config.yaml
n_layer: 10
d_model: 256
n_head: 4
n_kv_head: 1
head_dim: 64
d_mlp: 768
vocab_size: 646
activation: "silu"
norm: "rmsnorm"
norm_place: "pre"
norm_eps: 1e-05
positions: "rope"
rope_base: 10000.0
rope_fraction: 1.0
qk_norm: true
attn_scale: 0.125
bias: "none"
tie_embeddings: false
parallel_block: false
init: "normal"
init_std_qkv: 0.0193
init_std_o: 0.00432
init_std_up: 0.0193
init_std_down: 0.00432
optimizer: "adamw"
lr: 0.00207
beta1: 0.9
beta2: 0.98
weight_decay: 0.078
lr_head: 0.00504
warmup_steps: 455
schedule: "cos"
final_lr_fraction: 0.1
batch_tokens: 16384
seq_len: 1024
doc_mask: true
train_tokens: 141100000
steps: 8613
dataset: "wikipedia_en"
Each number is 500 + 40 x the weight over its row's rms, rounded and kept within 0 to 999. Layers, rows and columns count from 0. Numbers have three digits each. The size before them is the row's rms in percent of the matrix's.

# q: layer 5 attention query, 256x256, rms 0.0946, rows 37-57,101-121,165-185,229-249, columns 128-255
# k: layer 5 attention key, 64x256, rms 0.0848, rows 37-57, columns 128-255
q37 099:467485512526485490561491526487525494518542485534419444515530550521555535483522474507537440517492517493466532579463500520506442426541503471554489447483506537453477406562473505475485554458515489536491547553562506538519444438492433515492499558503505454524528550494411470531461487525547458476484466479497468448522543470538474551533506481444433562519481485550511471462501469547546423490544
q101 096:541503496482507527533493592550478457518549409502498523473500464450477594497546552483516491553537485449408529528528504469528476505443501520470661556533474441464525547500480492544486533438501474459502545537484460531552433492523431557518441511463499517386494516481493443546500515478561455508515475544478493543576486484489464492473586466491414469542488536451501530470575545498534463482509
q165 089:477488507488502495500544543447437431500504509527493485486547538485504538464506475517517479500484475542469456419492603476539516586473456480510433464461434458539558421482512493515468453552478505547491487505498526439467451544520556404495515442533491507562487601562488540541451507490513416527508561479458443522582488548542491481532508499566561464473524551419533500461471488499446519559472
q229 090:496500569487532513519482490553506482418523497500476479527446447509478595437544544508521507525472522475475509500478510513527461507457519492515507502429539446442539459539485493503498474464432519501452524534479462496530482469513453540485503533481500506494427508532411481536513523494515478511516491495494438515572492420535456554565531620542490409473529496529515524540499491528560550532537
k37 109:465503438519522488502460478441412479521519535473440591459478551497450435508595551498492564473536508529459493499554527445481524529502486514563466438535506482489484533538504497528520451491461469510502492494438449498470438450521523553455464492487431496526429589587491482518496502503535545551519484490489513486538440439535482460529586479540482386492555559517547488567467493428509556443477
q38 105:501568496412547543442535482498453484465453490539474546533556509453483471517527488446442488505533500490529473467568555484511552585506442468455437539506529545524526485478558471474447499510427550490555479463494496459498488548531590511554565452507515457543523505627574542544469516486514502492504520579441471526491478492432457457526505473506517491448493553431501529502486474469483523455472
q102 096:535507468509535535475469460525429486494516479484514499510517566541357433475512491421385506485458455517517416538544545563499526526541503519466486542553454443559503480497570432487460537504493482515440458493401552434496555518560493483467485535523528531515543441543502559496484492494503537549532510554472521533473486503536492511496514487505522505461579544478522443484506514484510564464470
q166 092:505526485507542625470498521545469498533578420440535508454523487508456510536566459477485477558552461474430504575551514492472488553496457469532523491511513451494424463563578538454461573552536518547523514444494528452515531500528496535537524437495516512478497452559515522476472522526465556528534502565503482484459465527486466447536532482471483431475508549535505550500531531438532468470506
q230 094:545506467459528530451529518478496542517507493575530576555523616541533472526448473457532533478504398529559469439537546498505568516561490518557484523531559533515441435526592508506501470483508471452497419478432604522503500507523559492536526516568563474497560453516538484473506511520504493532521522505473524533464468456517461470436517494541575524454511535486491472515476523473428407520462
k38 106:546507492489464540511536521510440514497496549495539507498478582445495397467503500456447476427505471559561443453583534473519565517558484505427493558465491516478460509438597546471425512542481457477504448475541555524496465498509497513516416553546409527489482506512487600548487496512458520587538563518491468459490467521508483480481543425556524440485521553497467507472502473484442482457397
q39 081:560481457541479491542489544517410554508522589492505489487509518460504443416473572511434532454590522545539513392502452535473507485482475448505517529430530563498424429502528515453534513480477491472526535529514515561466535445480496473480473525534540505462513436501527463568523487573494562451537431481490554485497542557602463498491532492498440552526436493503517548492469513468479486465485
q103 101:471460471515573457545444486537488543475497459501530528491519532535369427464498532486508439497510510455463431475473561469628524520479505456474518441460489488457498516548538472482500466556601558559556417513528570474454511521441559519514498538463472540507436487513483524526554464503528468474527529381450532518504542476511519483524500562493490527521500517551512530488535512486449515540470
q167 086:454573469550498492570537532552535454459568578495521539477448483373517463476543508575496549545475511472501438569503486467523516492426456504519518437456596486516491563554496487511505466526476535449527552485518431574471489423539514460438580564451424456510540475528527468476557529569471534474484512540474470464475504536484487512474463493500533496545449535473518457427463489507554500455492
q231 118:518420464506476535452502512524585562492497484496462511551503472471477502485583506544479454599522535446495494519535492544508495490458477418503449651455504471506502443468515471480506507510513536477520529452432508492428501513577494531525489507487520533523488497509533517458534461522497524539443483469461475464525464518450480577421476527421476473520440538470485542478468472503530522470446
k39 113:591535466479489523500489540496525408489507517514506493548465568467480435475492506489494532509510472578525497530493468497548554520550493532484472573532539526547512524538502515494503492480491473418488516511463483468509456431515482497475517546547465479490505536464443544494529449586519484480504551460538461501515505454537601495542498432576539498518504531502435512424440503469498430421478
q40 088:616502480530526542525540562499477602481525597487484586538510481484495493505584526522447442508568498539512508443514482490463485443517505461513486554410522514556510456472546483525507526500533509454515500529535478518493533475538488534481514467514507477541471448431513528523522444502501479518538481472439472479522463506458482453497538522541441537471523553482496556513419493396542516466436
q104 109:559491442538519556486545403502429509478524518498549513558513497488471508496576484471495486531490480440427484486486535482513532497513452462548496506494457472552528503503564477504459453563513451511485539492433503479497501509516547524507544448487457459538485492527473557496536490452489538542485483498407496461490478445510466418478493547572503433451547608478540455481468510431482520446445
q168 093:474535521468471614527525533581506499508540524518574522491513437449515465473617553454463487517497467430454442537525549562488511464506483481526522468475511458463515515510533493484424528506470533543494511429486482511516457528467510536467524498472491495465491521505541508464526546481474492508469481541448479473493462516467443502476502528540534428456513599522519501429436484451482513465452
q232 105:502477548526486525448560506501485506469499541556570554611476501508506467458473473530465500468533468491472439514565512506546504437527435496559533459506442544451470545506545523468454403509509523512494463500526485574542506512553518558499563475536493499511543523529513486484544446507490494528525428453454451495488410479502471461494502522540484529498509510534534489463434395484450444541438
k40 076:520436489443499556521502539441498534553447519477527450524476539504504473397576521522485490470495497663558454485461475526557473516527513486403478570545452533509513502484491531450485483554526497482524510493415490508483557519515490506547490553603476513425470489492532517519538395548530520540522538492501519436553513480494557542512463481477440509501433490452525568489482512484515508503428
q41 110:481449441529464417519478519443519525526474471466463465462439540525509422478441527528453476478512463567566530454444439497501509464473582496438480473504540569481486487510458474523568530547564547471513529560481495519455546479484441481440457560497464487425467527485515429469497470553476504476478483410549533470511591502530556538555470484462483521548460418514517543494549537551530526477533
q105 092:501446564519495431527440465510498554475459523506465481422550429547544530549450540501553458544499545495483510434422493532484447494476519500477514471487482567484467539519445500471535482489479517428497513521536474526504466499438547460473573520505573526532424469490534478531568536513523555419485425507504476443474541451574565524529477475532509566503442434537538516497474482467481491515572
q169 101:486517468541493410496479512465513487482429534524478493493439455481558513520447537545523543495483492565570510495473487476533523457475528519471473451501494557501495551459459493558539471520519567489471467523512469590494496512454537394478542525520473509483480500528526504477556533489485474466418496425545496572505537512515518531546429517473488543475469424476521502459576506562529538530533
q233 095:475454513535495457473465423474568497490432483468432461442482436500498479496507519542433435546480483485513500490432519493497466504454536492437439499498527513508452482512444507476531541499475507468495500561497461471487443489454470463504456488451487517430410556422511476437518528490511534465452490486493511454545518535500509538551486489437432449552486450516517512512507509513498543477543
k41 106:471483533464466401500438495501478479471470514498485428473528461533549498517341516513564564453543506507492554478442464514496440496514490473533513461546522453511501526492464481541534479439525489446470510522507495545518474521472520481514504484487503530513478595524515425468491529479485463434461466472542491555465552464526527490564466523502479512500506410511500465485504486560481473546554
q42 113:506530462467488511559500519513513444513564492493497423502478467498524449553469510439428457456499526496528507551498458418464529467499486500502424514522505500438472511563489479574484483523553488526555511541435448583525416468501419438409416592607482477449490457516457434477455491525521520512491499444485454456469517469504525511483561529507463488523496465558490520570550532466559491481548
q106 104:477550490484499525510504562583522538534556497514497540455478488494481533582490574463514409561460494420465528510477518495509507534466494485449480500432485490420460500534494461522483497524443551440513513494463473553528427460461483503487435489532537499436372487548497425504520522508587471494501492516482490516498472419527500483542563472510527463536409498538451537539495530421515462407533
q170 095:454494527528484521547493497534549514566496505422569541490491444486529534508484463518455532510505496486455528489605503441529551456449511476470518557468509524476504526515448489516530534511483528533555503509460464604536559437542512499468485503542482508532493525546502453499497542560494533495486443452496512538490553481460528508467469502444498556497537510520488443439612541527496479430539
q234 094:498514512505562534487459410526526494424559479540418508478482474475491430470499535533529448524516549476454510577502524430477520445396493553516456552559499491483438508621426495549562513569501504436425533514464479490547422512489478457418463547541487484441397448451489472467477554477534514473527464494520448508539458503500495467521470473506470438503491514434542460595575554465558517420538
k42 089:507483541468473552406531444542492432464529480491449491525491477517520526565474515513468505483505505480516512535479537500503532479498444464514551499596469496448482554508489481543492483466565472418515488541513522509513458471476511513466446439483465596567404500548529587484481559472473515500481485489488473484508518499503480422494501454541520458430587554511462437524517512463471402500526
q43 094:500495470500543523557486451499525495518482444466531428459477479529483511576487519464472479442478561487526479607506452448475464469532527535490462513581457454492529551510429464536431474498517404537516537483495444522536471460491434467448444546536447525496497481419383489509526479519485462512428512515522527535405488497515530499486520470498546503553450515559461480513534498468574506553529
q107 083:526534509456473550546483560605555514483555531487515508497463520435536528484516502518470471518471424454449498525572514390450496489441527552535523502474562443446514473516561463540530514493468471578494510483432460547569461448532418466482452474570532485518525523502534426466495545512522491549573553507543481538588443505461449547559541458532535391448501528428475468536521555487504405486476
q171 083:534499527474459530515475501500513507529439474540488468542528571540564580513479493474441495438508499537514491412530483488477558498577544471444432565473450488457559467496450462510476524494467523566514443495505494500536469537536503529501456498496519525448478553521515428506432505525536512575472502473520532539555540448484531506516504489482543528479488467512425435492525543594484541491439
q235 098:530502531464566567502458500561465433468521464486512523506458470532456548454539537454538446478454562485449490527495492478506485513500524564488477455431495453502572492554424446514508574478472495526433506538508451470525552516513463525443543462438524538544501485489447531544500555498451486467573495532529474549548513516494440461533470468531493470459547545451488486467524497486541564472542
k43 100:453490562433535505451516484530561511497520476485476527477534476528510496550514543516514428479516510430477510520530556492502529521476464519490471464539500490474482537490440545578514529453525488553513475537549584540506493559480465530493477495457468515425479486541500514470404552462568493465467480501461511528515493486448525468425453537458496529495513467477471449528548511471476484564541
q44 094:539556402504448578475529529480504568497462494442461571588507473506516566485495481514462540578485466514457473537473532542546483434476454473525566511491467507519587484499546403458513472519555544470511473507439561472538513463576480539417470444549544533507412472504501458489531484537477457497501500486491503506512437479457506497495497439452547508462532536498507538441523521440495511461470
q108 108:456530448524576538522503496534533506495417525441466501476552491513490505456505563441503512461579586487522499574520508566444548561567482484529474551433451498507601514472475413446456539522478559535561492546473477534541480565465509430504522414475505414497478514524448521580519532498510468532403453532469509463497446513506464544524502555510477537533470507490500469464535529531553544511484
q172 110:555477472469428481517530500512442499490411522473544549472471440532490471505561553528493448486538486485470520533468502501523477430515462463518573484576463479553478519428543499488464462493522501531454431557565494483505522528449450457513523437497500521529426505469520541506537476418508426473490449424458455486489414493497468424493522533538560490483481523475501507523460456493494567560490
q236 133:522551488493520537519479498472546524426533567484489602515537507437429511461627516501480539528525581439490528540455558503503446537453481447453499510456458448469599503499527475532509481480446505505504498479488449503561478487540549514473537451522451502501501566492558411475494501489478498490485539567484478417549473517486433522489455508467451476512495550481523514493509456426499481464479
k44 101:474524445512427528522509542504450525562430454520541476508437531507510521476557513563517619567524491576516494473494488531505493584488543484494527498483469533537475501526583539460519512555535575422531514464445481506434478474469579505513484497484468543468499493534535541555528439522522501525485541397497490447493509538522574570480484526492519467473483464421529539418522508508510480488436
q45 113:458454466534580545545561429463493534435553530496434466507525508487501523522496477525563515535511536504507484491488475507510502488541488434451508409475497464446468460492473530511513490475497523576471504500545442541545458530435484544528543448488523484534480479507507533552528448462615472494428488529427439462439496421514446491497531553508462509500464510506520517557492415467557472571515
q109 106:512503419502475477494524546430478534475514463525541537529480478506541488484491488564467476550471471555497518477476465503512458460478456486480575518487593560483398575484561544554562502455564477442520502527568552443508473461504493475532448444533488565502434498447480443386455505569486557450534517447556539463465511504516485475496550484463453481515455481540447521517453484495508459513505
q173 115:425495533439465521461482497501467513529529411447516484523552494511527511578475525455546497493441512555522553493584482475468489548511533549441428516534531552479493482526505466526448465510527464463544562438507461554523491473528497530509498555562541488573539391471435508572461457488446451500602488483494442418441521456530498515479512427481469486487571501513478538530530496445528488448528
q237 104:563442564555503424497530430468487502552474438509473409477507515533529467491451472510434465513519512574558499464476438492512526462514505546455522503556557606517453505488470466456491520548494532512549520590564478461524516497493423473464459513572556536484526506392490502517483489549515476480422500445524554547552522533536532522513472490469515534547467455467477426503451531519493472509491
k45 115:507579497509519529514481432477500535501530530418600465485508473532516468435483512499527494474550573523484489402502448547459428454479498493470418436417544458590464545459461534427484497525462391505407550493469503518496547547491501562550509466459549535486451457443497524534485519511478499445542514520488501449485500548533440526519422501500517464520518514479529494546479540488525508535517
q46 142:531492532482557408481434541473480508519470533570448519493480555517461478407390543519477502453489480573612464454506492520541545496547534516439501515500548545450511468488505441446517537480479535428523481548526556509473523482509488538504499553525520506377563499514501473482517500582484557458491576503523557532553549474529560564510446505448538540524487420515504464495554492534444489503514
q110 102:493511513426480502582492558499461528557499540425513597513511520518467569488491463493495479445485510553486441537515497471457462510553538476488505471486494526448554481513547485530482430467447455510500541512583485527553545420564443490465455521544505522484534485497431508560485482542532543457527479532503534559493465440526482556471549433522501506515567504573480489578506493488545526514511
q174 111:469500477516563463455508433475555483405476505504465513546528503475471494473448483516502534466475505493545449543519505558493486564506459532487478519560468497487529481464523523525498423523469543454469504497463515508501483545556569440556558493511454448483568511579566476431526518542500564411471547493506528511421459528518534580515431514481457543480533480488480490474547522553489430475496
q238 095:579426527501414483547498544451507475513445600503433478451548577466465578519529521524459457536582534472486472501490520551467523522544507470496477539448546457509486451426513490563498566515526494570537506467550511521468474472469493442492480548512517489458503520521459499487477530550367508553412518584443546490510497545432500521541511516495493427521508499502502598514483476478493589504475
k46 102:483470532479446428568568477520603519519450531563528507487521499489557588440436534451494491482466466444517492449533534522467509464512554503465526517483477541531513509504455520489510511532524471493487510511600566527488517466504447416500529504455469474528565536549508458510508568519476471455474552550489520558474527489470481540493454504561652563465475489515505534449488450559508464495511
q47 152:513462482546513436518431512441498472530514495532484436518448557499515452441410490538482547456501499573587471459442464517501533457490504492476436428527511545522459490529467521486536544482507487495428473553470533485477504467499476505450452537568473590446513510489506480450543482542497519450483606473537464485533537573570586553519445501485496479481502416477526485480513481518430492547520
q111 099:537484439432463500546528570562548537483518509526516547526509521487550532462466546535500487501485460474432488551515487466523491516504506476533515501454576533406481518511482465539551477511512529552560480545520462520557402469474407433541460505513537509498484459431481425518526515575492476498483499519526535513514479524496493520530593426505497513554426500469421562503488501566564464500537
q175 123:476552535477561438429464516511496464460490475547490473486498491481522480522447506503518554447431475597588471451564528501512498571514541548431426508542494519523503506522504555463483491535507584469484404510492506530471514565507550427495487539483495541522540483560525518527503497468505464492536560435543509498518536543527548586523428521483453504443523421463469528480556499556473510552490
q239 101:511478448513421482583481447537532522467471492470469456403484480536457530495543553563452448616510588453490471515492516462488511483465497457493523510484572460510430466494505467506511554496526498528530494535525523428524488404421464485493449477446589469544461528482509570507504569505456543505479486510500538532532523565476523526518542516452469436532467541484522506537507483469537534474509
k47 072:463521489518487499535534522457565507512528434548506487465526447481488554503491499497602563477509520417430521490500509510419498472443507484517469466396499445569480495513511489449516510515475518487497504488553499507489516518474558518512539509426532538547488501503500474542471617442474471371503494535488459542466535516478441494462484517536566516489519555472506515521474468533468522540565
q48 097:485495482537483456535476524519507472541540521542457415454440514518527486486465532582559500522524517499484505566436433461518527446485487472564509461495542504492477509577441535510494474529549479518487487541527474535532437385493436490435414562557502473446518530429424408442501520517486518521478508438547531492534514501512511559481510519486529492575441430554464478490529541551516485541533
q112 067:476503492469507515527486595590575563514543484507455490510543431496564574532480527579506488519458463498476514581566512427444484477469517488527533482437549573419576458545458459532499489488448516510525539521528455536557476520518407474530454424526539446484535485489480437588528485508539434505497540511562525557530495517461478521518545502509487517470500498417479543522561505486578451426503
q176 063:510541476431434428564466491518485446486455521593448520492516536509548578515513473514469526496448459512530492412554542496497497537490565497459456592480484506518580493493456497574506479485440504513465447508520473483489487483540560451475501518473480488536523562533500432522464530506481413509483523483533534516534522473516540547476417551511564553492508494441476406504532506546519539517460
q240 094:511524493466481525533508498531479390494492498462442493461455482521433549416581540510471478563466602449441536533484507489528450506450542483494487445504549480474492494514460459561521529452514498525490569572523454458498529422501476497432507553496560459557468548481473505495470507511415464487514510533517508510583512519474518476505479527486445446524491541488493573489487468480559518495530
k48 075:494560530494538472443561500478541431530525414526495518391457419463464555541561471501566523523513512435479497494485557465457483531472532475544520462482523449529463570555523510517508554521516530496491471512564447473482556473450518454465530476414537503503504468483535433500470553476500502418484494494503546494527580505448440452477530498490470487509512481529534525538530482531535533581568
q49 107:468477507495494522499537482506575493499457458558486479449487454512481553563582483568503488537433504465496524588505497521503469413478548518537521505486476504460492481553451541456458496498487520502524565475516443449466497460495430460506520537438495437492501496439433438502512490515495452522453461421500529488525519487441470540475500506447524550581441493525514542440490475560566496482494
q113 105:502504501459431510567517557524463539529507470428506502552468501518507505485501468518510458513466556559509539529482478471497437509496491476509574539510520530422529467546528492538514426459466427463503557491552500517513510500549499492454443518514485496506515473495454538515461470527512448469488490588500447586506455512518591502407491456475539492505502520466492507527529449480549417423495
q177 090:536482436527515474527538493447503431499486560542524475507559580511490540466476459528502528541505558496480470463471530515580476536498504523531522564500470486485523459471487522540536459458517368521477473515505547407564467458504492454483524450519533502529540563471465528516472548498453437469496575543487550561500493535526510449488549558594600560563493567427563448523479443463483420567502
q241 094:527514464436558505486538541442546459516500460442445480502494459497482511536555512495464501572458523477519552537485498507499468525507466446467442538553558502480486475474476462568515531440491517538472520515490477469508512468545448459469458568534478555446473541519400517482416486577446506533451557514543505484540505476484531483515480543475495482489450519476476552513522524511573556569532
k49 111:462472436493468434564471491559475457509533552497495547467417526477483524591571466482520489575483485502492533524490511475476466521516495536486438460528503518460463486551501530523513484470468489613510518466464455473530483459478456504528487502465543421543540615496494435447498483489481521530435512511483553477483452482509441489498561597528433490508471506543483508515501507523543522493521
q50 110:472540437491455589514526471516531496489527453471486513530512483469490517580512500419425509501488494486524483563519517470524534445486496505506441581516443502496531504490471465493428491523522444502632520514435485511515487442482487439474509529541444434496484440515461480491514464525509514512471462491471496536428499475443508460475562426454473511482472553561542586493503563430540518485472
q114 094:486547495460524520520461571552477513580503507453491446472518522550467447419517578449494474507527596516514548493489510502549502562423560470489543539481513460504613561536484475422460491566485512538526490514446476463493513503445550505523486420514540497502422485526452529552474534524515462454411495548530522485530472488504525524508504573484497452509465507532465511467575469525504532461508
q178 116:496520577535570525471546529509578442547509425532528421490489469517517525451486489513447526510470504543538484494485532541536498476507525552444457526581469478503439541535490519455488503540563510525512457531474455490498496569478501494485513537536495579438510420530551500423531543534565539474409554454466557537567539524464556463528491543481492487485476444531508499528494512581491531632454
q242 127:519510472489537587465492494512570482488547462494498573540525460499415501503580503491442474562497520453514503518543538499492479508491471451405440538470473425459553473461539481529499516501454485473466462458460464491560507481551527482519507475496433551506500468567542467446484551510507517474549524552476480494519506486443469516509491483480375457459512568489501501493547502467523551446484
k50 106:517503434503495480417485609520476494544513524531514515533429559471453450524574459482507607586450466511520534540547567496508512510513499566467435503537468473566423499525556537535536476510533529480524456480441505510513416497469571528533473530541450492493463559524530533471542428503495480480487549428474484509506455485490521576537472538531482445471440480440450526476492476470473528502443
q51 095:539499519493536510522492502464478542483522511441541537513501548494446458506472471455453532429521496513571426455576497503449509549530533588470481521548477486452500478450539485537469496488507442491424482413486521481456549568562540533508535524477467593531590513495520526501525471512454500478505524582497536547457460505549517453529499458577510469491557554456486472528457467441477485470479
q115 091:523452467504466477473442414521546461417459515502537447465506541484495465518486503518474531498479538497510430432544520480471524524546506584461393449489505487521459495487499508440525490522472507535475425459483506494479544518465500476498606478471487485482548510485523541464545481462436501493528517499495491518477521528535463466551420475534523528505499507471547445479437579513443488560491
q179 087:568478519502479510512506435503461515482541545548513534479503487497459454455468568477513435472484504505486492456512481490430472395569480456510481416472477503457589525490515420409439475542482503571460494473525481510551446503500463535448518444491521536476509546444488474457541474455473512486462430556512538555502488479500450506528453453587467443431506504507510489490446506495521507452500
q243 106:510475451585508466524505491529477506465476494550522490481450540465558493582417498469475460470512419543548467459536531472494550523561468598506510488524479498541459508473454511505456484526484445535530455452561499559520451545491550439511521461528396528547554496521461542563512546491515503520425495553475521517435470494516505459504499468536569513463515501491428451452503504516478540450485
k51 111:473531527514551546530479503511512556523496505507501532581478512507528547448410509484478449397477503496508466470515528532539514553568450510491368526454487512454574480427475468498479461434446494531547472490515583553559505561558558486547525529589495502462556469556429530491482530522480533470503509512467482581468481504480577504486522438506510568461493492511527468440541522487461490524489
q52 195:532535523459519427474461566414477484540482508501508525515492567514511469428424486478420511433493484581582493426486498539466480478497514526466429495520525571499487466489488451468546573498496539443501475564472587499456542517517522479496519580557496527447504491526522469428494484559474520447540591499563504491531526565556574533524422473477500514431531438502513510486522513482418486499489
q116 150:526507551519574539511544493466457486526513447500562489456557461473464492481568541505393488518550507464478522543562561530477516513460535533479595528498481462541552532489542406487438542463526495437535517583508474451483515452513510502492465407482523479527501512596496428542486548516536539497482476444489519543528518484518449500532542535492444447458508514556555499489545459423465516501454
q180 176:458544558528558490457529513473509459486525442519460475493477454436549510477443493490496543449450451541559461513519529544488506564472526526465415481553495522520520487530512502416498507518486584452487494452457501533469473560449536498524509572518453530483511457543588494483505522518576544467463535483495501479510530543541534550543493491463405470462528444520494542468547553599475517542504
q244 176:540458490507520561558467530549582516424557557468447565529557479445452533537562576510515514595535530452461494577478548524533485517437494425482492569472518420503518517519482525608520502497520474512477516418503457542516413483506538509451537496527450518494472542495488464466457512513553497532448498607477472463502474465444434534534518497471471450500451528547500532540503480465582546544474
k52 109:435457487497441519503578543407486526512482455523530473519529514492578553557516450529444557532534508532516532501493517473457522470465496506503560483475451562557500430497476563446550480540549595426545464507531518532478463523469529472559535421476450473563493538497546575507518460470556448519529442531467509543478508528442527524522493452475504579501394524454447483523451486562442494471475
q53 106:494604485428533587449515489517486469467525477468537569553519463497479490515517493477483447546482442467482476515537551528517523518437450461469509527480482419533523557488578433507500453519502500478544466503396497493525513527480549487510461460521509422571464434561549554513483497503534509485483495553435420495445433456460488451486494542536484484455519548479473531519518461453513533500523
q117 119:444526539513584439419486536434475464501484524547504477442490470484495486523502548504538464499547524492517487515490512573503540524445454499469505518530503500579487586462482511465510550537501528448555497568460516442459547574418582481534510450490538511511463506553504535515497513493531540450441474481472549479465544494510480489464478544524451520507446479571487514530504468452483596514495
q181 118:440505517523415556480537523537517546582491455419561529484416447479543489523520453509507452549467446476460557558491476465503533446445461477508460495488540509510437486546503487478503509517536487499572580465486518523529524457465471521543470526526515439529477407515445457506543510507471552466579480491467468417464541507471500423449546440478466473488498530533484541467497538438490471454532
q245 126:515526603487545482480509466461486500486503471543508447530502514471520403465427445521504545426493417580522492510460520484534495489466499535454478468581508570435459545562532507483477473551490502386457461518505528477539484564525522522463475558548452551462492490471541483499485469519554488491566519485536477483555507490524524466541506441520435509466538438485558457551496511512443445539484
k53 086:550523498564438529497494472502458488451554503498553517542471447557512495477443562496449461563560493571554523454534505511575544451499453481514567524527526415570492444456529491499528488554532499418489456521454523533504503458475583531529508490553502527565418442509549642526529524469518511536556514435509450453520502576526528564508478457478549438523523515464474439446518532445458467478491
q54 101:517572559480573440438487487497423463470530513551458500503478490476512532400443490481516484506469418509482481431511505549487514510474463397513419502475531446537494515499533433502538470532499512439466489563428496536525490571458511517565496561574496423502520418556542530523503488508540540458471508544469425473462524487517491501471485544529505504453503482493465534562545500509500569549544
q118 142:495562493486549458455506518496507453523502490557529492467496446446501488525513535536498442560502480432441470575504505554496534483447509516497587507457530501538470589466460473501516559497517528456575496559447502456458504504424495444549517434490539478522506436502463532529563506501525458471451502486477514493478513520488469507473482520530467537520456501510479524521489472457500560479499
q182 143:422555493522447500498531517553491464529539506533574557444437475444537514495549457504506489560443424473470513527511519541451500498475515501526418477444500518530536568523512457450476522515479539505540592471520450550459527510437527501578508622480493419544493429508436395488533513500509498490483474496496510399439531485467438493439545492505477504479477524580500511508478523489529557475479
q246 139:533489598528480427483523445452467481468511548494528436514481489500469457393441484564473572454532485552508486451472486514605471491468500502495492438557527563427453576534542504495495447511494544444462504558534501461515555510526488532471516512529473530472499529480555475438522413529531509475529475459535515511563508524539536476538495461500429524512488438492573512527451445494476424556501
k54 090:601442533568462449508484540428475530479516539488556455495467463513461476442454515552484476446555507504496474484527447471581518426494478519548604576533489396588449491460505449492498518529508434463442497550495517490464514462493500527490529526486441547515455437444517503534526478514548578499513496518484536531529486564519452486486497428524512436538530507496493440461480497531493479444477
q55 115:473473485510469448529479528523515481536534488523483401485460497548540439476415548550541498504537538522454511550431451448512518486475477475556499465521527521495451535572460520538518462545534474495523473550480487535536448385492454471426387533559527508476474527470436451457495532493508518492505486444524522508501521499499538548517498499487525520542468428529464483522543536508515473500563
q119 076:476503501476539530477454571595574477504597470517456515510561432528531529531494551507475569515456499506444547561546552442442484503447515466528506463499543532429586499585501461504511507486425536504515495507505437519548434510480465525486458441483527479517481449552544422609500505476497469485512513513527548487530476511477476509593572530504477490448522493458475564528564505469519468453527
q183 067:501537462456425456533491481518468422533498512555500521508569507531557533554524453522426481544472477531491549433573564491492502486508544474452450583461483491521558515499464487587507478529503528574504437511509486476510538459568537438455490481474512452530517546568514468494455540486505430538511486449527567512536545463479519519496425500467555545446516503461490450515568503491516542499488
q247 097:485544497513508487569496483542485419441506534533466516435469465516476533446536536507506475567479557468433565530436536449535487502428533525495495469499515443455437512524483483571548526534486515456519517557511470448535470426426491428447460523478534479556407500489543492487474559437459478471558473515513514509584512548494517456533514544523406396489501539493517570555527502441529507468561
k55 099:495574447486503546427547502508509441532532375505483546417510455476454522547538489519555527525526495442479493521533582476471494514455514468539530460486480436530469587514576531521507529532484520454527466509553540465475530468461535492512492430430496555498456499539505506516475577455500511414511506484506503517488549519458450403492538473522473469456563548528505579511512516442468494496551
q56 106:469504499487477496547457524512468514549494520467508482494492472519498510555453494424462502458465547509553473511519514425499492451497516548482414582530457483456558531498421444542470455519535446486539485430417471552545505469543489500454499531551436542428504513443456504468538493500484503496483513481512541585440469458470567493489538455539564463542487518553467487490544543436530494486502
q120 069:564552545400465523476542484506550476541516559435506468495463533504538478434532442458449483463512457481548481507537525471493500499466563504546421490466546455480549464495430493439525511541480391539469461474490514508435500534529444487520483515506456520514579542478555506487415531514399454535488526586489479550510461535473504526465473474532550398494490534465481459489513480480483458460495
q184 113:472479526531526548558482498513529620516509483457431446582484509544526522464515515511458461471521519461513492534462452514397543420540501484528561551509457510478510520526432508523521476473530511552541519523506521552532462496579484588500458499468525517425536513456533454451509462510536535514458483499502508596557486468476505543471481503436490502521453462530473458532454530555461548511429
q248 092:526522500490532559502525450557515501488533503477519567518443453460485471483533480497483543459463488469488483544598560488509467497524472579445437503453432446534588546487472469496477477510459456495434481464528484517560479560528531486510553451514410520516559499551523550563491515476459497455578513511493444490508514506482476459476466466554441523439537572432460459461546518510514555445481
k56 107:398482506468522517538465528558588543515459453517487506541562520521503543556548477513452505459470511499511504468518544527544531478472520558458477478459478500458520540480492561505509486483548609507535466519580559560495517550517562572551557488495573472517542534517513511455513496475521453490492485478501511515490503483433562570497436485469539638448433453558458536448496491493475523500465
q57 108:511497486502507570488555488546516506472489483460544593491555483524445533563581494478491453540449474476461536476577539538496474514489503508465540564476450451452478528471566537511499478512499476523547558424511496480458546548467529445552561487403486436621495441491496542548478512482493483508501426508412506505449481474427458428505522498497470539506509580495485535504458494490546494447484
q121 109:470491604542507469501444425447437466512502536511531434468475509528468450488522453487490522489547559570555521423473491535536500499467478511475477490561504470553508500486509527456472503495516455477473510485519525479454568531477624588454521542478462543494482543563518555475454497465512558474543494468498497501480534468521525484477435548483522479440524492540542431520511469465452539520457
q185 095:601446462522450465534547529392466462550448518502567510480527514509490456429478525512562480499544535500468562457450469499526498438514434493554487464487537489545452452468514476501512506476559391514482517503489544395527493465479482508520515490544515499493492513471503555455531537500432541440525525540447456546493528556544522409441513516595562492542513533470528477481458453455473445491542
q249 106:469482601509518481430496535463458487520440452519531486546526511528565443480429430518549553396499455583538501449495464539528494494546484532493472513515462546485529495482488507414451489538445547463481480470485490522477543584557483551540522489524439570477538496523491500515529451563534489491500477477510445520456497471550521487507450459495490563454500426505510468387495505546427489579494
k57 079:522491495513470501510472504595488504492514530469464520544493539522516503495489457495432413583492486538541503458522474479529522489571453511450465553572569507519569434498493510533511435469471474577522478532481484512495491476533459492557505520557500412478590575494488587445506437512537507569526492505487496518526446447489550523528512502514502517545467473542488474506488527493492517505487